{"n_layer": 13, "d_model": 640, "n_head": 10, "n_kv_head": 10, "head_dim": 64, "d_mlp": 3840, "vocab_size": 10273, "activation": "squared_relu", "norm": "rmsnorm", "norm_place": "post", "norm_eps": 1e-06, "positions": "rope", "rope_base": 10000.0, "rope_fraction": 1.0, "qk_norm": false, "attn_scale": 0.175, "bias": "all", "tie_embeddings": false, "parallel_block": false, "extras": ["local attention windows", "paired heads", "attention sinks", "value embeddings", "a smear gate", "capped logits"], "init": "normal", "init_std_qkv": 0.0185, "init_std_o": 0.0185, "init_std_up": 0.0185, "init_std_down": 0.00755, "optimizer": "cautious_adamw", "lr": 0.000154, "lr_mult_o": 0.908, "beta1": 0.9, "beta2": 0.98, "lr_head": 0.004, "grad_clip": 2.0, "warmup_steps": 254, "schedule": "wsd", "decay_fraction": 0.936, "decay_shape": "linear", "final_lr_fraction": 0.05, "batch_tokens": 131072, "seq_len": 2048, "doc_mask": true, "train_tokens": 695300000, "steps": 5305, "dataset": "wikipedia_en"}
Each number is 500 + 40 x the weight over its row's rms, rounded and kept within 0 to 999. Layers, rows and columns count from 0. Numbers have three digits each. The size before them is the row's rms in percent of the matrix's.

# layer 7 MLP down (transposed), 3840x640, rms 0.008, rows 998-1104, columns 256-319
102:537468480572450548528531501526550520496493500462470511469509514524476537470437542504554499551557502528498513499513467527504561514459514471468536516491511502488548515486516488556448529458519469
108:552448516492530410449503524440539480547544532598497472494499616500522558524534511484525476518472556529536473484447516502498538568485527549549491496559524502498552498510444565517472469493494526
104:436440572471536463562431557459510484502453577486532486461489448565445509435517493507518523460540562482480526458511549525464448507601450460444470501484488512477539478556489441457459509423448461
102:477497468417508493571490481521547482496476433507553462501501502566543392464489522469493544557481456515514483498564512506509514548512494405534493534485466442502484571498462462489474488476420470
093:553489485523525514534537461533559510512544473508500475504529490567477447495494468495472534476488457464469444556476507478454482506512477471521459498545456517531492533489537536480432502483534538
101:517574501567515467479506479510508441483424455512506448495483443496553459522473532504414497541507439512489468528504445467478531459441561525503517459533513412558423551516485481454491538550503451
100:554537589477491520455476486502597493582505518476510523526528478454590536511493494480477505521509455464475512576481507488473503509528534510443512445466438536504503527484482594528550512507524492
090:470531469525511509454474466529436460529505510510409471464410484539493468564534534493487544492581519596438487511495504547511484421489456403493434500519525506488500471472478487484493480449439494
104:426512498564537458526542493604507510522561410483494490499495412515430526441549493475548500597537491502505542478611443465444496535504565496474446493500447478415461519523526528483426518496555550
100:480539516452479478426518505511587491543502539380466537468507495448581462478481449498511479525560417434480540524511570486495452493518498543499556553352514515524540517506508547489467450586496488
098:459545441510506478449534523401493483473507518548548500514508470523554541480487534522494523515552487477531498431522521499476510469478511501501417453554547445575535524575462504480514508453530578
096:502502573469511488521476538392527491519597566507541518510530523537543459523545440629481436436505479499502499552459506491483473474480465429458523554502493539503532528491550521493506528479492471
098:469553422542550447503491485483518517475525475615509527553416537426509447503539531521418476485586466501517463476547529539492496459526544494507485506476521504504456488556537500483499492525481483
099:466510563449503518469499523494543462479481490428533460464589533472485486531507534442496503514498504615531526507459560463545500503588405547520464502505476471451427470491512488497511530511463474
102:560575461502512559537485472448516433483531413460492510511543503525480519476481509555517461509484429438438529490465485537500601525528571455520457514533519576415549464523488456499477501487533529
106:518529480464565495546556560449520487518454496426516424446533486438536512461483458535425513490465517479481543420551498470537456441540500524516545480428457556476459505546481442487517456447452519
097:425529440513420528489498480492492559505486472585525457531527449438474450496529556448504435489447428437478473496563563453485487447505486548515484507611505504404481473489481524509468490472514444
096:508586510472452524424454457549514437517497540495532506469468557511552543508507561530439574474474520473538472503523519489464545546517570470447525477495498511447585567527503483558485527508437506
097:474482462512492512544490533581487488547476517548459432512478582515438491515530549571518542513496562573468529561488497522451465529604456495448498505511511499490474539521511525531500484442519475
097:508520466503437464407499553480545490455444536481435511474582529565468495518529482486412494491487447538510547446488520499505423481554562474531490484544538531474511477533543517545476601523521476
101:538469534481533535497520537424497473466494547494492524503561480454497546456475533404494565504434466482524483505464518461451535489473546543523533487556473468457519472512495493534496515487506485
101:468398518515517546487498465461509567595593462473512480438523523491477506530426546477458510462524527461480523455440480405486539469472485545487522586516547578462479551485524486576430519562550496
100:510538478523491548598493441514538479513546460491567518533560536446496501447492510588556559509481519453502510468518436535576502585576538517473503546576491530495511528475509503469474471480557566
100:488476485558483509523526483535511486536412562537511508449451502462436545454441559475511501493542563519489473550483435568505489488465444482520552527496493556576495531492559628445541475545508489
099:448510586469436471478473532516534558518475500512513490446534561469527591516522529471509521494502444476422416476497500440503507476554533477517529499438548449400541488443511587572449462460450456
103:476551493483484499540448498523448497509507483495545483555376539514523561555490523502520423516474557453530476482553422517480460477517526474529489517461494466550527524520482458493442508499529497
101:515498509551497542527470539476546532500430528476479530460498485464506542418508557528508502538541468489466574458450538612472453483541463505497500551512482575388515490442486455498570476464457459
102:478516500516532535451467501489562426499495493530575478489506497481575523490469517484498406527511548446482512436536522530533464540535467506462479502434487493486528545503474377506426490441482499
102:504480503525467521491476505517474516573545605528584466503428498453530595540546473484527559524522469517450423509451529434521554503461491551524555552468574442526485543444500580447545515439545539
099:507508512452463440478524451461525506559405474523496484527491489512493522467462476545537454469543575523591460407431546581457485475476500460454493504384503450527524458485530477458522442494451537
100:537497501500475524487546459537524433515502424522517568488472492483453452528492536537441532508513600495483537522505453422558467484524529503563535515500501493546447527573545521440442414498459553
102:508465472531528534455512436494520479471500519573494482504485475465470531471462502542534445495534455474514546581520494481441523562441466416420432441517430523494412483409509535501521503507482532
104:495433536538496453472468509508491570521466453471526471438473545486458568569473505426484413443484457486603455505424491559451520543492471508519524500542487533544473496499553487505512549492390529
092:517464563506530448489514506520484536503531558485489460438517573457461533531467476539454433506455492573487486453528497488482503520452497420477595474510497580530601579581510480509546493497479496
103:462490511586552523534450507528509506472503526510457487510519526518529463506553485502460466539456462487460488445508561559569489523570504504482439505506551486450507483507510543489505504472511538
095:497502526532466504518470545458528501553519528444525491539531485425424553454509530518413590520418487496433407549490521483466550448472554555471555402497515463543551535401491508524492457503517485
101:468529464464504501477574497477468510562538496521531513465517492518489501487497502493577511529587463527478516520453553445551462490465489433564476510447531477470481529565485560515456498509424469
098:473444505548556519548547536463452470491447446512561510457564530533525515468468491558467563550447469566515511535506526483488471509551497464578552569487490476529504541475552493417512542523478433
100:540456509455542527541512524450473458461612510502504556516514470456504399580536501559547534504509544504386489567525466560562564501505523523445489541546455522502519518552571477486534484517562448
113:534522518457479505486475487545510504499434539420462537513476492506536620512544489542532438497520480480496523552523489508478458493557466459477520508473481442441524511457513547553539563412473474
100:492516541483550555544529463518564475440512456526526495497542574479516516568470517498555496510496533481421521499431464466493535494493477530509480506531448406502517519493539510476443491483513467
105:427502437489534513512389510404543490470546502491496439524492517481590570500534509546562470494479511435449475540487506472536503534566563472507450523508501535484480472475480387404492478500479557
105:521472493555531523449454485441510528537547507539504469519431492497515461498513580495538445543506478494449534580497500535454498536473429522559551471437563540528518485404530510541503504532498499
098:505637511528454465491514548508504470617490540455539518443514489543501523604511447553463512473566504560564466466497550462440471520464471487518481513489536432477460434517477463435577564467474450
104:538566434472490479479524440464501474443477571464467491486532550454502415551437555515495581569442525550511502499480466447473468493432532526494605559517517455550525476508508456489572492527565484
097:476525441454441538474489559430574498449528416480446555507561513498452483487502609529495631537569448508508522525474447511498577564471478531541533456466411525463461522547518417469616516526479515
102:501451488477520583516457468503498473505503476562546535448386476491485465530573435483493518557488458439445457574513507472557537490451527568542536508479476494521450337498507453549503526536517557
103:464507620500508454508509479518504546487534557459490476528506486541472441532447508446482593500574536544462431467509522422495515491541481405480605526498554471451481492507538528486533484443489520
095:518477481582553512517539456473471496544412555505610483477491469529543525551393445483516584477517483470513465530479474490495564446523518476523494524502499455448472462594536442502445536551452411
097:485501508459538513531551475580497506533539448491552507485524537536578512501469493576615511501565484495472472447508454515468503497461473544472495532443511427469552482466418539438573507484498435
096:476495523543479477486502541458504426525482483519553453515472520502503449497504525452577505451522517484514507545425529506428544531504506548490504484434499555492521494530432514591557481457475646
095:490587495505420542558470513524523536439476472470505463473436554528465503468587512497539523494463415428585438519519444504598505485402509527469480477526482414534498494492528490507510497528529552
098:551480497560471481547519492458518503480580542428510516528520497515484510531503475497567521511487464442556513555497454506459543516472471554498495459506382517557521464567493459542470563545526451
094:495489428451469567520490484480461471480511572544513488535492425507534484503587555521488586449530465511470468529506514483524443496530532435558502520563503506514597551464539556409541453458499456
098:498486506511483555475439480469578412438465480516568447520466452453475480452519530476364588486531513555457482497483462497460492436469515510491473559525594579452447465553500487533410556487509485
098:461538518423496551503451534461492528447518486510540472483545537469540537522521572539530509560488522459513457537469541445485499473506526466370496477479478469524453528482485557447509491520480444
097:485485522460584468469442469505502488486468559478466540429518556476458499492469474490454522582501504454547477454477516515545481442517525452534500447543467508463454542510554517453506469461484518
097:471522515531539519534558488502451476494516406533452550501554461497431419488446498509495489542459498424466512448476508510486495529476577496501436552592501479562496432519553512541510489568542512
097:471521534496488491525454486495502444507475533515414523502454501482544472478540503448484488532542536521521521512551497500477522477490479577457475456512539469473442511526541403536520436553542450
096:490504526421508502449431507554489471487482500529515524513491542435517524493487541548522530514561548544510522520546483500533548660590490448501456547490525460541546474506532464540498470529534502
104:447509496462455447458515489561484477555516494527450502531521527509489554550463553483487517537557547511503441518480526503517464472531580467518504447522541463594481525468450564488443478504515499
098:567554547511448507491437539564393547500437519504504384523523524467480491467475459469566549514583494477497517537434568484526508559559563479444440524492481525490491544485525453490524555473459489
099:449526497451496488489498488497534482394487540503505511399508578492514426572572503458552502437529482579501565457513416472555450535428455534455444483490451461497470499546497485539476532546534482
100:541476529538443508548497485500484491486499520489441489450533510453548532519412490449587502506480458415506502425545507447480486507463453464504530508505493454478493478491473499437437466552479459
100:465540498510484477443553502514484471491452422476430476490537515477486497497468532468537549475535493475531505482558521476484474569420511471555456600473453568489546510414495500560516457519438457
108:545543489502532466465468529530571518554522554523502534525491533485500435585499516583418482439462558586514514476443500436527524532479486463514520599550498527462475512484520514529610566607576494
098:546617459527510393531504489414534480466539509506483453519584493524495500515497536499469554539514451558499475545448546467491467526490530482618571480546463563509495450487508446424574449545505491
090:554490518551530451506512545488469551528486488498518472497521570442385510503493411524502529501502584455521479477474490509499493593552556506543466460524468473515536469580466542527413421527498517
106:490506489511529481567545508469534458489539505512446553516489534567535536495545467503460588529504525533471475584507433530511540461512517478477495526433469520504465480509491549484514530438541481
099:515481535500539484437525497501507488484577554480527463476530526534497477503413483477554535445488495516457512479531534508482450503531491495561481476516485471506485523529515540507486484488475536
105:531487485473471456498467457526526528472460533510572527492521506562554451453431535510452522462458471479455527551492523501480522529525447515554480460514493448466595516512457527410593502514523512
100:507504461510478562403471482490473487536507557486521573522488488491514461475582542478448478538556504500432545462468507467400569507507504501486465476487486487545535495507487503491498471492484517
098:570521497494510432567505543517482583521496535527530450449456496508474418490466509583428543466539525504442514508511442432457429516492523471500472548534591455547511479427496436429526520513496463
098:552507508599559479537563455505489434548468477547495504531513547491538509561551536453485493491509514479539466498497470462604471512502484489497492578535463453571503514558460458535503530498533557
103:503496505546527452450475571487481514500497512472436453464534510501523517428395505499495503401514509548460490517517448482500400476513449495549496479485519443472482468528532523443419528524546444
095:500434513532493462544543577468459558575426407587488537511507506489488448497539583431479493575426514412499527520523539483512529505504529486525495483535474495531552486522571525476411486480543476
099:503405452511529501554534460513554516496439490545522491559478508540592490463437466512525484545489460474509475520502464468481437478519614546464394504478567473524546500473547474515459446498471512
097:579571497495476497500542478558502464487539453463506462512478545538498461503497503465533405491534417502531552470488557481479466482527542530517526463526535515509507485583531555414478491496520533
103:575469519501511536587512430465490557496490394521428474526469504515450536553545507506547489499510483526470492460502423450544489463381501543546549516522494469476488456526536437486529519538462458
104:523460536539488488482510443542461453540472439411480568514479451516516549487602501511563493458532467506559461488543447512537445464437526514445538476472545523462534567506529508567432528553508457
099:441524513558491440449523452499439525557470491501461486454511524532441500486476560518542503464460589483528473505512491473488508535545457481586491557488517497490530544555459549568517472512552504
100:392536520491473485509437614514504524515490522450493483551490547505506430515530440590462512465514531452538452535528507525515527492514479442442518451406494520509502558439537428535480527587603483
098:519462470474472505424482494518489491481461509481483471456474509487422492519499474570475485492513457562530515603576521592461511487541455402429393583436503502465447553487484587442559516546448513
104:577530445509535521450484524533444465468510481538531506454474468548562535444512499544499540541478531527474430546511570575419431502421518492539456483467503533548508466502531479420546557538496465
097:469520467551486524483514489502553508449484472496511503486533453450510510516464409584510488516507471444465482486487537444526490573513382535474509468571483576475478577468455396513466447524524533
097:492585424485523508480485521400523458521494487520578514505621469448496534465494592514448554546606536557471507565503482456544562454523521524451497483476536524478514467481410452407486471495472480
099:486545490563500492553415543474508439453562509474555471438475479500526494476506487487518576544475425521487494518500510539514484486480515456497467463479438449429499481490493496557522477516478453
103:469536452587560580469500435543497489417462477546437530527432502436487462482478511486437458514574538489468462525519500522536547496445574488546481540535433491515462501451508471520474497502514575
101:482505525524472555466466465512563511546486543537439434425518457545513508456390536502488490497539507485524505527529543419515482551470480433452528526495547462537496543474527523447471507430498573
098:507440491543449518510565388534527567562537557505501433452495497533484427504551484485531477560455487424542550570452464469480464443518514581498517499527511515548560460457498542568482535477550562
099:472527487506443453564521523506518574474520500535524508484552372547512549553504509536561498462568443474473498486508476497469495518516443533481463489464523449492495508535564492543582520496500463
105:491543398492583467548452525439527518393434465406484513578459542493467533443537473499529518511486542513455567505490470536537485509508471460507471545458499551505463566550482441412514545513490583
107:405576560486521447492488528526542532533441516473493480389498455466446509552507484479539463477507490488512503479446485497529480568515482505457530536490541433481471455496452448497489475496469484
099:427489496446544600540473452514556548445477495522461525516473542520443497464501544495522488509455466473458500498551539525506501514485522484484481459605481533492530541535544535503571409446540538
104:512483474519470483534517505473537522517487465560498538449576491444461553478473515432527424543497484551481520481524518487518515497547533522531459459512409441550540435481493469555451500503474530
102:509473514472492570583495522503586439504509531492486440525534505497559459488527485593553522456479483524495532409533514414509433537479487490554522488563443470541512557560466412515531406536549386
101:514528570545551496424490487478530479511476556538432547554468543457498515498514505563604505464537420500509513504558513515519453515467487472471523593525542453482540486559436517441570530520479492
100:488494523525438578459505517509471432419447551470476455464476601552514478582520481488553472473532565490502506580472526539530511476494468465436482470435525479486492475579535514501529514527497491
101:508474482556488533470495499467474585531498533465466423557480496517497446513541424509530533476503583411479520474482505540553551492549491456633453572387494467509483543523507525513539357487495512
099:515540455525387569537491489442506478508556435511498545539536447425476480569443503544455564554517490515458511567496475500525473456524434534526466439525491563464475557539414484510485550532426502
100:469500473422526543575544472521472556509461521500516538510482472418429433441440546517529570537548501539464430478511619559534556555420499518503456487534519540505416495530512510479448511503486549
098:436496509477538621540528483495499518465445527462507583491485515480518548431520528555517421519534517559484518483505436540528529462456478503490513450528468489508500487425470517479522483516497501
101:525482422540515471502524565464474478498511546480384418504513521584576530476497544572528425487464470554499491519528463461474481468476430473532483539486555533520498550489442500544557521468478529
105:567555495513503462454515554529553464455460466526456471495494466490541538465450534447455528443527435494488565516463482513518505440497536468505505511476525472591487447487585468440432523450507581
103:562430400498490535436519514492494487490527546505453470556500476468471495498510494463537470532510529549455523533514491559443501462542483536514454473490566465457474471513519502487608508584514504
100:485471490465527495487494502434518498470514530469466505502486462513505482500522514512458458527450520524452505450464528525477553537542440461519482483532515428543532457535508483520520514487493506
102:539511502566442540538490549526502512458558545520478532435553499487459418505496455527490476431477544531482487434571559555537450382536510590527493562441495518406563474509489584526508468457539473
# layer 7 MLP up, 3840x640, rms 0.0164, rows 999-1105, columns 256-319
107:516394536499513505498520462483425471559538511550542460528511522497468518408546500516542545525528503456524498441525474449509499504483516489448522489538502510521471417518408508491495580519580523
104:469514500414502544523514495486476534460503450519476530507490487440517502559538502526484463532495444461527490467495480507473477453507470504507528509442472570487412496552441494533503420445444545
105:502514527570478423554511531438476499500545542508501507488461483504566520500544509521472538484512489561459473493463490491491557477506467489466512452473475453474484419524510569573501465574528558
090:492476475516549546503496540555506475499454440504460486475445464461497562429496459554456521522491470511480524488492455494457512539472544432446442482526391528493504554462435532513464444595502395
104:537552484531468465489512493447492506502450527564458407485496473496451548428506499464502489432535430500536462484417473487459489480402589514470447451553487516429484458500539499561480500479478503
100:492552489449451537496543522527476476484457432551466535406457465561593547492435433474504413490539558516500465494500440515526444459571507467447482552484513473508504462548531517483420507464488485
097:518548502545522510457524468478500478462424464482554576522627565502438489440501460561551564495470411523601494505481412541484562496500523546527553492582472463500439518563554519446487503495454542
105:473557495467499511469565534541523464486524524485498478530416394476473528461485488410508502490536482499500521537460524500569582542480493512532488538538458468537525464450515514531542531488486459
101:540537464578513447510485499556483537512466573478462486452465465472533516524509456513539601406520468544457434539477469462456496497477524428467429516465533463569512479503541548523458498482528522
092:535480601478473599523499527519514471479504447489451491499487426531547535490539501469493545506463515533511508474480479553516529482490538490468509457406437441527461487503511484509551441544490473
096:489567516508469459490520473595549456491452443489568460538501506543477529484567584558495457521462527461476546470426516451453514493550509494498475463528523502565441514559508571483484441509473545
107:429492436500442534470503506542496494492491497467505484523449459468515481494431503562589514410454471509434513493498483556594550547501467451485503523420460519394452488496484464452554484511511519
099:458501490488514453480563492474473571513474539482526485494546486504459449497489534489496493491518446461515541443472497459485528479498509559393435534491564494455463556483487502420464460475551420
102:459502453559570525469494534561513545408502474572548512542526527530484541451463492587522421485465503486535479474497491553512467525417508506534491579494506532493500587469514537506466522551506575
103:526439469503543578474479489499511450468521442497517492448475524526410518543544474494503487474534519456468487494434523529470520565509418391470549512490506510452538568443493499490487458506501442
100:459506457531536556482492496512452502580448597461552506429494526442564426543429422523468507520468499489518537530436486522480538518543492481510532523487528440524518437474479509550461527476486495
100:485494552490492433480513526534493483477474533533388550501496486479546440516510478500477550508524479501509451524501468439476479436409498461492515528586587505516562514532509542502541567585448622
098:484513503494494508464505497567502529506505498472487489439490546483477549600532447558477498466529474434497555542456496493560545465471514496498456469557538505529527472535477464515481455525433492
101:557471476529464436430512503462513480440490471532472432561397464546530453469450455496486457471500464451471464480498493568580520486563516542550509523436483460457466485479533509489490441464536523
103:542496609441501544485534511473497452482547502530570476496473542448509475561471461449544447552504495514427534580505466509520538506505551510427523563379531549497456497462495497530482612570509541
101:503545511478547446412530556544474436484476518453499555508432444516513431485516422530514499474467448544493404484501508483581540554545429511500457535473451491493554537519502477519573563471499492
101:565430513507476497548530462455464567527512470442558518470460459517513510500517510490462413507529503519422449523557503501422477496522499474529504541508531484494473479469551565473571484539510427
097:445505496544485502552525475540487492493450452506463517513517524510487538562475490571537530555500461506469500538442398470502499478485457563491500471503446441427456472507468487489528473519543523
100:458454461548510467598467481504571593468548480507520488493511546539522469451456504544451399447507516451523522527486561437431497554478537561461474551513545473518463490474565543520454512513533540
103:488576606515558527483509402466375472549464534581478494461539487539479538458543495483501526453556484584517403472475546497526458521482533383526429438557501487516439494542486486536530499513512515
100:528496490421506561474474499482443560487454455497469484446471435495508523467489482520524467526484478473511434516526421495500467507537514481461516545570585475500559529491555484474493534486483477
105:505548531532539481463495487561393551516509492502496577563465444621461514407519487472477500461464492524549472477489402507532473537574412509520496486504519438514500536518482510427506478491465501
097:532475408541561534531447513509503474492536521493451528511494392429433492546570509548490492521461562511516467569492438487415589491547457478470588526494507558479426439514515493510478486439560493
099:456460474510482525501502462497456489534519504498499467489414488504521537523522397494512568440561440503440532521530515485512465516502494486450496511470565523399460522555637523461528490545460492
095:466482518533472498440476587480594494449517491470497479491502533485543545528518461466526550467467513429463425504528546511557536486532532495498474509508464562456474468510459504474562505501491471
103:524517469459478481443498501484439443549444556446588389515493448472498440440530511546621513488469463461509498444473464442508486495414405499499482541573447501429477448521510511532518496486524486
106:474493500421579520519501542518485471570490490509558503473600508456472458478488495476460476554432506419398496509566485511597523591555498563503596527561493526450512425425454519519434530511503510
094:564507466509560456555404478487603531548585513494459546536410474576502506492542540519536476420393579509488459527553489486590508536498503506552538436466537498476512502502516558545502534497504461
107:508435530472574492472479459532519538596520548481516406487476448485479532540523442469457429569521545450532496484531518464476463516555532487495488511505474501575410542461495493528558454447559527
100:469505466531462551512447464496511518541526478513478469540491505486441579472537489493506412496481487494578467484500456562468480475492552576504475571524478554475494551469550444519419514524485568
094:489490518545466505511510494514559541514529559496522504455549614495524549518529516464468546521462497567519520515442508550528519488416536459527512475458530517507539502503552488509528554505470489
093:422492439511472524479589502616388579560507422536499527565548528499427567526494521484591506438512479539470539540449540431472479460499530504435530519525526500434484513527492468451564504515472444
089:554500469551418569561506539531536495548515503452445529520587491523551487533497470514501579451542550487425505512598472524533500473477462509573482508534500525480479568559473487543483521529525470
107:513507528468492530518448508457491489522528521510555438485441520427560498455560452463467520521550498484546498487390435460506483453491466474527466562446505472538522562430475525413551447528496516
103:522438504505527517501524532449500457553474507541509482519498527604486550545434514474519491523510492479506478487450483498564512478502510498608551464540451449425489491479412575522549538547472566
104:455423403439495562502498414553451482511504468540519518449534452592474541462522498521498575482484514549491501522434547505568515460564445478518431461486409493496509411515501510546560450459483419
104:492552480505536561505526505523536490551423468495560477493457455538437565547569469484579535536443515491539444490496461480492468478528466502530588514499476533516484453446468455539494543510550404
097:514507448549473474510465541515536499465465492519520485450488506573554464474497545531535480494470491491469474486532503558471450463499536472511536428530457536474498422452466529444565481516454442
099:489528536526477506481501574463478449372446497532508566439500562469495479514512460596445549543505526527479502509535543499475518535463502545497508513466515463541531538496483453491544575556521500
098:465524490544498560499489481531551520586514482553463467565493472489536503501500484470543514521504476580496473462452470504489505562449455523522565463466498523451468456551525514558496558461530519
100:495548487455502550478437510476558512410494487494543528492499448530515504506529447566496500538503415480458518564579500492491487473474494475463440570504488451500526528525477440460530564506521423
097:442457517503482497487466496503456466473470481572539461548503503510502455510505491551519515528467552549548491519481496504475478490511471406508510478503457515519506549501471593458523528487507475
093:518504480495530467485521504517461535472435579440499465593539517501442458613414513509528543508497498531522516582403464582510453521506491464563465581464512510421611497536521446491512483530541448
097:457414526462548453546492470456501481562496539540448469499514510589431491493530576496534554485510491513540592492463553565507423492520531503482528544505429515511511480530493515532498523451479568
092:574496578484504482450561532517498550546540509481528466513558596542520509529503446559441532486508460510484558459516522446491447549524532481512558439482494447472547564511473492523534464487396479
095:546482576554474496529467543520483545505439526538432540462553465537610440583466460583467528550505415512525466412491455478507547494448410432522520457557544463504508464465534524550508493556500583
095:515438502550486525414504523573525475482547491491465495530410473563454530411457520506475457482481481534525496497468486483513560574477504526500474473517461445490534450509467490532502451508495465
099:532596562407555522541504490464560529540591548483515502534477524557497553443546429539560409448538480545524494574487480435526571548441507551539491503419493513475497443527474541484512461467473487
094:523539504521522591476435523526437551580575542498524543562495588479476492471507484534459532543484527490483508464504543528471417466539428500525534471504517494430505497513549509516501524485457446
099:436529463458490538499449564517528472495571539455504425511500466465492444469470429513517534557502562445524471416509475550463534454498549606449462524532536502488526504554527527581483450573484546
101:523423508525450540533442563430500475423497487489527566529586507441547499475545519550511549484544517477446466550515500453447551484519500546481471452473476499453508575475472568479544469504487537
105:515446531527513509464472535487443515571406540512460402551474530406479473490518533563470443536509519427454488462529506521517488465475480485559518447590530502493433539485519492500544459491529563
097:469477456480505494463497493501488513576464503430493527499523556555440528569581533486566541568526503495591479474561478434491556507518574445453480425525475410490466514463392472530535529471503515
100:508529477540474473524509499519454532453478588503538493450551478538483514538472468533506422542488512494503398525579457448548438504405485487471518480406506458475431505514477439497524519497480457
098:498436443451568515502494494495472489500482510501502551503518554521539514422493519431559467489423523587515470525518502552533482499525503550516545491542449531549502501529467506494512484460455452
096:523533544532534505464513505442501597503482532476461475573459464503490512549523426500475505448465467516441447549430456503478500467482553473405482596536460469562524434507512475518551449514430483
097:537581467537525506504547465534469469523501497502475431454509494488527606499476494469483436501568558518532487564456618414492409501535543522539538531514469520424532432454484495492530548473456550
104:460493459558589504461520490537575529499533444463486443509526448474546537556485468514568556473546521470492534500470583483502494436534492494496456476526481506516515448457521509515531453423435480
099:538473566531504500506493512538549530464530500458469521554538510466548470498486576446548551487503540510526450513526491529516526517497532581459534526461512518481604583526523504502520465508435495
103:547470512502450525554545488498531502566569538566535537525460439423491570486483446503524501543462506462434467444461496454538534491440479475461474456470528533535497468444463462506426486529487446
098:530496541506494463566496516432540577512527490507531502561538481459526516519598519598505472517517451580523511482500476477535490474497448484499519514505514514555503483441508487478536537483539502
090:571597530491479553504523495510463581441504587470514533530468497432493471540516531518487570469549566496417449616467585526518517486531515479522515469524430511493467521473430559526549455482440442
111:548463455491517464456487506536497490595504516487579554489464504540559516484488483461488507458524538417515448443506469467418477498471498418481404527529523459497533557511562538490492494467437545
100:461492499491518490389468559546504533510453464471500459581549500465522523524475522544474444441468511490512514466525491498452587564540513543503522534537427517551502505529478478464560546566479499
103:541561556528516552476539446465504536519504448517460502587441457480496487565448450469476448532507525530537578484517492487528491539486448431547550458426491489536469468457486489493555575525554523
101:479506436512496570488504482524468566485533539494540497502471483552473495479527539472537505528541549560476421474516516410423474540548490532477450555555613489499459476484498517476526530480483522
098:449488424592536555442516536517511491456540553519534513563449454472472477488501424457480501483534430465470434540510481486587495487426451536512473513478462514509539548536496532464504566496513571
100:483507487531480472532433483566512508498504495491460522510498572497560569456418471457464530494495506497510517494478507480543566585522471532564468556520463484514501526475511589506544517546517507
101:506425496498432448441447505493527393443509471481518483426441526530562559486500504476517535554483489477505471492567553510512457535469542431466540488522473522551459525475469450544498515441517548
098:463529478473475523527553550477594384458450492444525531541463469547514563455476509452494463459491509469517492573571520430472422561533503564533511447463511456500482487469495496534489543509474511
098:496540523512505475582487476504439495519482480459454533524525550521504496493488495484435542464475507499432472506514473436541539528547455508528543509443473461503487435497431488502540431521443483
104:514473449580545489466557512466430518585429549468545405555477513470502417535501409503425473474449491490460521580545387468471555476535470506539504527486416455507497537509494447497527451472531515
102:492496415479554511522498511580515415501463510469439491481468533454549534487443472537523410494425506555520505456467484510495463467519452532506529499510505447449516461473530522551472477542458556
100:492553546425558486528485512516487435545527547478502525472524485508505486503575500470479486518495493457506424518515526471479521522526476529494547478471453535459582455425505489455543551462466545
095:460470543546470459471525469512508461514448514488544487458503529505505558475499517578508534471547464562541551501481445549521525444439474569524534595442402499467425433464569512502459542592443513
092:526501498496438493513476542462504539476587507579547573536527525466443558482582578497563538401609522455519563482471470493599471483522501488482500534554542506507454556485505476502534571500466474
094:494514494496476529561534403472469516506474421454431514502502454504446520471465535513485486493476498477508513514385476441498583495503577492571492472523505503544510500517557481493436465538470484
107:498547419565396520476574488471556493527466562447495487486502463536454553517546540457471539486562473509441476500487442479430519501535521493468563469507501508441452490491561484540419607483561532
096:446474450501518510459472508523496538429588404526509449501490468506474489532499497544476472530483523444447451446513526458536402451507539498386542465566471548472515494427581498410544543546505415
094:477513453445498539502503467563459436578595439452483494586508506500532491461491515424563530527482456428492564515470511493516430529494459493456423525491506548529536535559513483564495447479526443
095:525516546530534475557547467474469535467524528473429499574504491496542508561472555481522496504484490507506510466492540499497572433501585453595539449544515465466526428532574544486478579496493459
104:512518462466467469481452464513503414528553454579499583524462484522467479494513506462534529480515507489535542543491477521504508449406424482574443522453534517559469474489518501516549561528502461
101:496500545399451533491529545520508482481459521492485575470472475532502506523514433475524474497487438534525435542490438582527533505492516477540474571479521536453557447560442525567536485443482500
098:499533479489531476483495474551529525429417508533498451505622504511490530508512471408491472542572549437503546478417465466512451470518487456554518504491536504375541474473492457484487505481497509
095:515455461462469464458476512472492580525488527510534459463498445527434512560512587507532551441504484444566546488507483476523439445486519400482503462511505481531525589477497531499502524479404431
096:520523462500470494458568445506515513486566473520457510522552479549519532596451507511472550540470537485532497476515609462495550525508428559487458399490414566459432483493515444475484534501480477
102:425493504504452463491462472467487447517473449414490521501460563495499590502499524516508474481582515530529497541488504452554516565458590488525562442518453486529544495486479512503466486472495478
096:495467441486435493496543468493460483465506488526453526427574453420502536534431486519436413479451526556474490519471522471542495513534514455428440537505523490488484538497505519543483438483529496
106:492553466410496506551472491582521491478538421553495427502477564451483474497501481519452481457563481623615471471547538525527562489501570481496458509423491486515506490521423462480523502453528390
098:445479459436506533500486500472485445509482567500504490461460492482499430485454450464499453531552536536557500538507550485546399518527506535501517444512509513469469515504517480583510510445474522
104:475516484511452486489450552490575449529445504457459483506503503575493464547495457555551490445460524513511500455493417499433539535504495502504514519576555412486507519526505447516539517429422439
099:444495521511449577476501569507472484504508447557580538502506487489469507518486542549505510549449535509474568486485518505515482496513504501508540493487505536531485513515529499447550503506478536
102:480495478547472517475554491511514463472476513524530529493522611448529546485515548552534520475492531518603446519542568517508514535521529503474511467524476491526553532537527486521455550555463537
096:444535563515583435466488488501475502509446494425494541428481485472456583505500538487487551456504521522457550531518461520601527532538572393525531533470446491442560457452546606519482473507520457
112:530475497493510508559479528510548456535505542487558517537489477548441548512519510539574449539481472523602437484513477551503588497454529484511528543473539554481498554463468495488486485464488551
104:456568533477481514568511498502466561514529522457530455481509596490486471560488476501468440478619501475459430530425539441481594480587417454448512482588497476471516510570507513504553488485508498
104:545482489574534455500559462506454500493506485584495451484539519553483486554465495489537495510470525506539484431471499496460497483515451437498527528529496478539483553513501521469513490481450499
098:528430509534501456495532578509491511540516486524503464516519533480480545493529424563463494437481488483499522446485486542469500360494514482532600505520477541494439479492447466591513528534548487
104:464473530495448422533571579477480429486539477487489511446459481502457523510506518554544503497488538562481552487451518451477507456466491466473532514493469529473507602483452460506473555453549507
101:458536521554481451535531497522536472501532494519505484417483513484479519467478517485458497463436462562431493588467533481522520545509532488564518444523471486505516607402527479507466582479505539
102:534482497504485556502432496556501494540552501492541487475513528507515500509500478514514512465451529577498526524423488480517434521491499427522475524431543516477508531441441544529486608463521541
104:519368485547460483499411559445576442633555477478532501479509471593498427532535486470421495588526491465471491508481488494499517513479491520502486471525504449453421512485493509548439498510525569